python train.py --vocab_size=2048 --qk_norm=true --init_std_o=0.00469 --batch_tokens=[8192, 16384, 32768]
Each number is 128 + 32 x the weight over the matrix's rms, rounded and kept within 0 to 255. Layers, rows and columns count from 0. Numbers have three digits each.

# up: layer 2 MLP up, 896x224, rms 0.158, rows 109-136, columns 0-111
# down: layer 2 MLP down (transposed), 896x224, rms 0.0441, rows 109-136, columns 0-111
up109:130114111173116092144134090164124144104170199136108188143150141162158137179096153154151161139139104135112201120150144086150133057156145107120124157140163080157133181139120095101039123184059124094080126095136152132154153117160168113127115106136103091148133132101118154107095144161063160134154091136176124135149170162084158067092129135147
down109:123105128065171192094121133111155146151143089111167032131148152074119094127147143128129113110084118123128091115111121185084142177112102144137166105151095150117137075132112158155174150080176174135158137135135121123115080120105091120164152159095143122131129150140128128128149134161176126087077164113068116141085106140148064158170135125118
up110:144187067112123178152100179146092158118123156130176115159074114107137094126162093136111123133124089111093107105127113182104123146143099101123177069196163123170089096071166128114217103107159101119160106160192144092076103213142161116112142148168164146082133159125112125140171161174145136146124147234140182139108110113078176126082123081110
down110:107127142105103073147143111145131090109131094097059137106214101146137154101086173130135127099123134156142118153178177114168130112121172164089100134048093115082165179169068172092094121155108154087108115100046117127140120074131092142127112117075106076174170087170153103142099085102076150132165145049119071128166183149134126161155154162134
up111:113184213166156134109205158150103076165102138212155126142172172106132132111134148151159121100154147144199139168133040139143153120122141167066079086121173069120053149102116157146157120090142108108167077174103157103098123156144106152151159161121163164224114149095119103140114103112182198187094101107127167141116145099114069072134105092123
down111:155172114152133116106039104036162178109158085126191122086067143096098109147103116088136149146142143140076042119110165074093108136154181118123169118098102160162154156131132109148100085062080113166079192132194092128141057088077115079104144128131116148040151087104170126102154113128127088074177157141135150126114147095098197160105164197090
up112:129148177130142136104107153196098109169122143120086154113136154111128156135104137144142102084131157150085112110135159081139159088124157129133151097187199122186108198141165117074133134128054118095136140109075149115108104147194113175114090051160124105104108130121095103175102169157131105158071127104117146153174132107053209211071190081074
down112:154093112128152110142127127118117110106147131151131132130105091142134115167156109132124169176106108129161130177105085171127109166099125105112096172074064126061167092114096132161109145143189134154120084155164062135153116123061125110146122167113125162141139105141154115088168098071090160101211155148141097115089136149205094051166109162199
up113:152144139076112064148101136126128113158160153141096111057145133150156145139157128147135064108144121151139196171133120126147130126087087148182111091144168122165089077100118087102155148104148162157100094193126071121072125119107131150149117183151125121134122205113103113134146163106149047134134165125128155155120148105093142082147151067131
down113:097140112107128152093140187090128094133055098085183155165097169143149135151107145162149072085183143060120059070164124140092151147134137147106148100147160113129139185088142161167113088093082122113141106133101159128162163107194121080084097135111166181128048084126047114151174103152112197128146143090125109113151096174180170117136129159147
up114:127118146146121159040119101116104135177181036138153091141134122172150122137099091144126122110170173099147142191109106132098151126093149191145110113110113123148156159093121127091157151129170096083150108151099083090108139088113145188095122076177131133154136128164131088183150194149164153168119106110108125103125129136154160118080133136087
down114:148156116138143087169102145156122122061108142112091147148127107058130152113157130156101113142097071191121108084118158119128091112121099057083100129135183133120129111144121109137139144134115161133124101104118096116142168160124122110134166192147101175105135115114097143128158116121146116088087120161117103163093108118076103071159143139104
up115:104181141154130144092137128172110111165148136112085109178106111160092150121149115111142118143147080109158107128158129116069149081135102086111132106145139060130136112096139142167095139129205164139121134186148132088078103159219159149096104116146059158135112091147144078096152130171135104149139126194156089118122130115152062123152144166168
down115:127109138108064127157110145071164143161110171114169129074157168133144103135104104138100130101100176140114182115118157134183129149136146108132133122166131131143085169121104158109153113114072095143116095113134167197206111106105114124183126119070201095111089148160162182128095161066128183128125101087121165116132162169077161139142133087134
up116:083091130154102109165154160117111075074124106138142151149142182095152174133102042195121136153151183107085140148163140142115146145136120098129135099172068104109179113131124079127128100116176082118097136132156157091122105131174119126196210134170104118086133104143064200129189101145066208144105106194120110115071154204122215114089095101142
down116:176196119102118187085074126096109169141153152144105130081073104139133104138164174088147112098084064128165162108101111111148109110163172127095104105078201129161117157108142175143150144136087149110126122168115122151167157128115137082095049121091207163141109111146231097126076133119145042104130174052146143163226106099116089174154185154113
up117:086117151069096145093110120171114179074133152113152189124151168123095077097216119163108151074160137113113153134145166187103154147091141179164153087109133111064142137149121154144132194111085171145102126156041085110104120138066097071154122130077171135122137174161163135152139084099169121146118134131180140120138164173104167115103152102255
down117:145130086173169103126175116105116061162116124116098067195113109177163137165096122132127162184148152083092173102092077074078111134096114103104095115140167128188179149159168087163126083128125115121150143164180118179107185127159091193080143124187131193150091103105077128122149147125107084087143157166038104113149083087137050096108132129031
up118:081188131133156111157092168108143111071135151065092106112080101124116098121114084168125163101080104102096137076088179116119150102139149151107122121098131108084152140115154149128076183107146117148096099142145133112139116138085087104167173111154137078172101065066107103114108105107096144203156168131147142143137063098190163110108173158108
down118:107116132146118146103142172133154106127184174177165143136140140130097119147144135023134170157145173127158084182154116128141138192089119112116150149192116119169102082140123122129160048163117125081119144134123122167139139146124188127109115133108102170101134113146135120081123142141137100084087117142159152184134165146092166111118115157142
up119:162132105137181157151102148137109132132145141112137189089124103136055179112127090169134159101145192126112171116088079178106152146126136116115108116098179000120106155164098144116115094093080082119126101169118130185117144194102161119133124196141089192150150106115144084103153112100123143090106111128134130120162142123106120181100144155126
down119:159081115130070138120127160113128074111094147149163120208146124103166125146133130109125095149145145152116074140168131104179122169106089165157150156168116215095149130084148156201145098151161120126140188168107151112092114101184107075118116079082156081167196131107118116114144158121156155110139144085086118170124166075178172102159134106110
up120:135120138128102096105131127185152089156150140145109123133105123060155171092164141126179158165110094068144125205131111146127161119181161122151070131110216148116125232128156141093103143155115129159163109127135201131158173096169092094169159135138104091130147140166167153137090105084099078152144157088162139128100088143113097099093142094097
down120:127142123144119184132150111120137086113102090113108135090137144196089096161122079101106080141130118183095097116106126106133109118100144149109147135142066092151131058078117111174184149058133130106112138133126083117098115126109208204113107135139173170116102117135152083127106169166194171105073131192083117118133131080122210188154083161175
up121:169155132039163120131118136087103093186132122173124200127138047108120037168096099088146116152137153094216106092069119154132081145113073109218139094181181065153052145122146091183123072091132165184122097167154166162132136089107123140157114158122086097095089131126120122191092097129125083120087142140167087129120136203197082135140136119073
down121:071197121143167128096136086161123172105100173086125141102117142166089159129140187165111175068094192142092045089141111163090168165150133140126075120110063132097145125188143116108142187184145048077114102088112102075132177101088120155110147139091142078161175124055156104128146104160140098149149095126148123158125111043099170129127110110187
up122:123113141139175144150156117159136089166089114184150133140127109108135157151130041132117118128126077115155057129090177105148104145165143188149131106137099042078161165107134096079108100123148112127182135082140093120108132079165208149149160069163169107130152170103122122141119164122141172152128139134131097176193086136111140193118133080156
down122:129101111124077154139101144122089146118146157138141102098124145115140125130142192141117129126118143159125184095147136174139164100072099101148145145150147181144100078105113175166147162173081087118035091216144168115164098197104112130107102150122141108117072109129116113110142123163120110115145128129108151122060163128156115058144137154110
up123:110135139171162118147099223154128103137082124130158150085132155148133120119083117195153138061126083153117137141095109103123115150097175154138127075115125100142159135135136165125154176057136117134113138149087110082111113197120098044081134109093186190190113158141095133136151113160203045167080097128140113103102109121124188148106105120112
down123:178153108111156125125123077124165143137184136173123102152143075154103134081104116131085102124161173036173097153196141164121105096146078131107096137146136130107111135104108146125144070190137093118134163130165181175117132059112139184125128147173114115090092083138157088146187126097070185038155168103142113123133105112111066106197166081145
up124:140153116136117145086077110166131181132067121141201172134204169094113141125144140158143134141211138091118183165169076151071110126169101105126119119150151137119085081086132098096087156102094124110165112153066092169111145043147176162108119145143121100119081128092121100137119157116142185156126102141190190133127146162123134149159123101138
down124:138114101128099098129145142125155106190166115094127145141042062180148182106114077166124082071102166152145097102094166106177143075101102180152122109081127094128148131128088141165124152144162120114120108155216127109172145155100108089171177104133097125164137130176122154114127118118089115134160161129087045135129091141112103129118097199079
up125:157140077129176081102074155149109154128124129096105147088152117106142121124136074144181122208091098176185107132135131131170078154093153153106159125146150083093162078121061115202135142112140080092175176122163151189136157117118069151107101142150126160122111092169105113202130184137152111128150124179099067172154096143126128127074151112149
down125:093090189076039182185227094078132073172152177135085115165100141137131128172125197110104120077134153083109133133088123133083151128142144102166151118182086143138139133125217105065125098120092162137089144120110122057140113146142145101136147116129152069138141165097160130064132108109087123102118184095108157123151153114163099132199094164082
up126:142147143111068144135077143105124142113146082127150111123135155054131132129138138121141130115176175111092152127150134154085077096120218123105115115111089137139105197127069139121167112117200065145087104124143131144118127124150170090139093162142088134172218054157047207139112067090163093087158128135121119078139151142143130204068153090177
down126:122162120154158109160172141174117184134118197085110192126168109223149140137110158161074161112042074132158160084133095095157173167141092141131145143135125153139132108118148152121084190182051139099139137108101099113178133100080072130130200123074119139117077198099190112128091142148111140163087112145121087165139088141115136085116120136059
up127:127148143149096120156134175177137126082105112117111094133128125125079206170113101174135117115163070104095126198144184148137077126139105158093147108115089125098135111164130141138122124132134132135167211108178167146108129135152157184133067115193066113197142174085110192146113158091126062107093139115091102113131088150190142160135170185122
down127:141126131091166134139066111143185125140121194130146149130152092168152060155139116133150167165125154124151172098123097093083163093142172094122107157168186149135110191103152088109122133122112103099141075146073109140140168161099124041082146142049169159072140089196200142100171104162137201158151134107138117127143163096079129099132095073086
up128:107124154113135152110138133095176137157183149104155138082102155222162090207117123089168135143079178121104112106160128074125102118113177062084212126158140130141147186136137110147083136088116159180191121150137216146087105105065096125104104136134114091117167174163140114116102149134111173127144138155192141215155116078139120068096130118105
down128:142133087120145118117101173122099117120106153160100155125123137075135151112138114141128181143143069133173195163118121140117138113085102149133080125080124116080159053094132149131184127113123105126078086107130109104177138149131106123174177145158115165185115091064149161135120111182136160143081144103088145061139154193111114171127103157134
up129:142185136116193140114131109071147128084125121157079109124138073097139161161149102097079119049166171167167101108086116149138153122148097168137107136102164078102099098113094132143130093090148091106120182160122140146108084178109110086149140094086144067130147127135149137144072195106110054066134134150125089179151132146154072128169115098089
down129:123099109126102116089164136097137134180172186081173224094181155116144105077134106163199095211094184102112141110161100171087162110124157059145120084133154167142142159112101089127093160117109125112150143093146111074113141108148108158136136132113111179158123154143111107157213094188126162149081165174158160128097081103097124145088148111157
up130:141166149133147108173137135119087188192135086095165134158105167098185127096164144109153089100173139105166135133154149121112123180150088101083176112088146137100191084155161172122103080158151135114114153059121146074116147150104166167094136081113107075151102189101097113073078181128140121176148162086109163087080128148118160088125131110129
down130:096173127142062178124120120152134093133158158105146114129168164113069103152147125124095207129053121126122138134099117162166133146065144107205163119133143097099079159100111157174143155088148102139124120163131098161110103127168137086146114152156098127146092138147123086172134068142119130124104125141180137134172113136104085119158175138154
up131:165090192153210178109151107159071097103124062100163167116120163117061178164107134094113108106137172138078092150110073092073117196158085084137190156135156079132092114135087125083137125120085138102145105126147128153131076069098114122110077163147112191143084103129127112094079087144130105142117136131097120108170159125110094144154076115087
down131:058168083154046133141134120119140152120147164148103109119181105139154068064122112159181157133101130080138142115156125083172180135115183160146052076130153174172166162134133143178130136091136122115133114110102106072091149179142111140126179096112124134126146176153114144128177119119133151085120100135128124129098106144158148104117135130149
up132:106109176158133097129123120187137147093093157137136150110108131134113151178138116102080119115135123116152072135067134133140109133133121118131147151146113113076179139113100125078117119163127111124124062130168121114109179150129114114150173154100121134126163142189150108123141156099130111140098116132137158148130125139123161162232192110128
down132:166154111067109216147073100075140114178107103170091116129110163136157129111133174101158108143064124154078169153172160130127137165103120168150130097124169117087091129116146128144131120098145168072127138128111148133106133179101122112121112158169137060089118136061104159102127132179125114107120141141151088072131114099118069121055071097134
up133:125096202175123085130100184087111122153075076171115103092146122114133110125170121117182104135173144118133122171104162162108128119085121081098129111149173131132137138125110125081038101140148171098104110197168126112075119135138123125134126085092154159133107087157082088114167169095149189127115103156112202113116150129141132115156110198147
down133:170135072075138196151128090138081092141178178124124144151114163159157119109090108183104110159112055150097133078149053129123098110150102121146144198099125088115130129123157103121169119117114107151175166070068147147162129096119186137152157165152123132122139098097132159170128134135134092129100233106105098097132090096111110113150082091106
up134:120139158126142130118092157136125122181183150109130133052114141145075101123081101121105183141122112147191151111181111165132140170164104102137174144101148128113085067145118113150177182072113161137123136103148123108133167128143120126116044164143110117051147143129116127118129156156065129097155069100129149162081144121153147164144101161108
down134:155070155105110182173122120141101122116064089153134127181169138132175153133198135136183097114170131109104114101054111086131134110129134132132075187082095099132140176135175111146085108129162115083149123166106121135134141162148169165134197120100133149165062106142120113098116143112175139125127192167114125120177105082081096166100156087150
up135:135150154108061079053095114106087133132106082114151117101127057157126132103133172119179127151125133097125119096111216190150109131122167139116136154125148102154117133121161086138119098096154123145141191134101112097111114113056130141165061126153102188115153143077072142125158146144120130161098170169168138080121119105204073106080122159091
down135:100134125138098168164166154162123187147172178140136140199170084142133147155116095128121120052126170165147118129091099128145116151130131140118086094163069088111130137193171091144120140164090123120103118163133087201110133152175126109036169189124114083152150135144183117094139143146103177158175071084135155136077106173060171142167151084186
up136:124204136088133126087109068069127180173144138136094175157068145131115182094133116112090105113163148045171153158201083128135141076102162094108141167112092093144125191144125098104170127104205133160121084106176115091149117143109112091142085078113095161125128165136168070142131115071138107145113086126144138100152133143137175168094095175164
down136:153104136148181091179162157073126108079079088157097114082196146104104080136173138132150078155109136167123029071093124111158101225181105131076109189169118116132148095132134154129118110185091158131121142152107127110131119161122145142079153214124074126122118151134135162053189131121102141104178099125129108082088116139150069123148154111136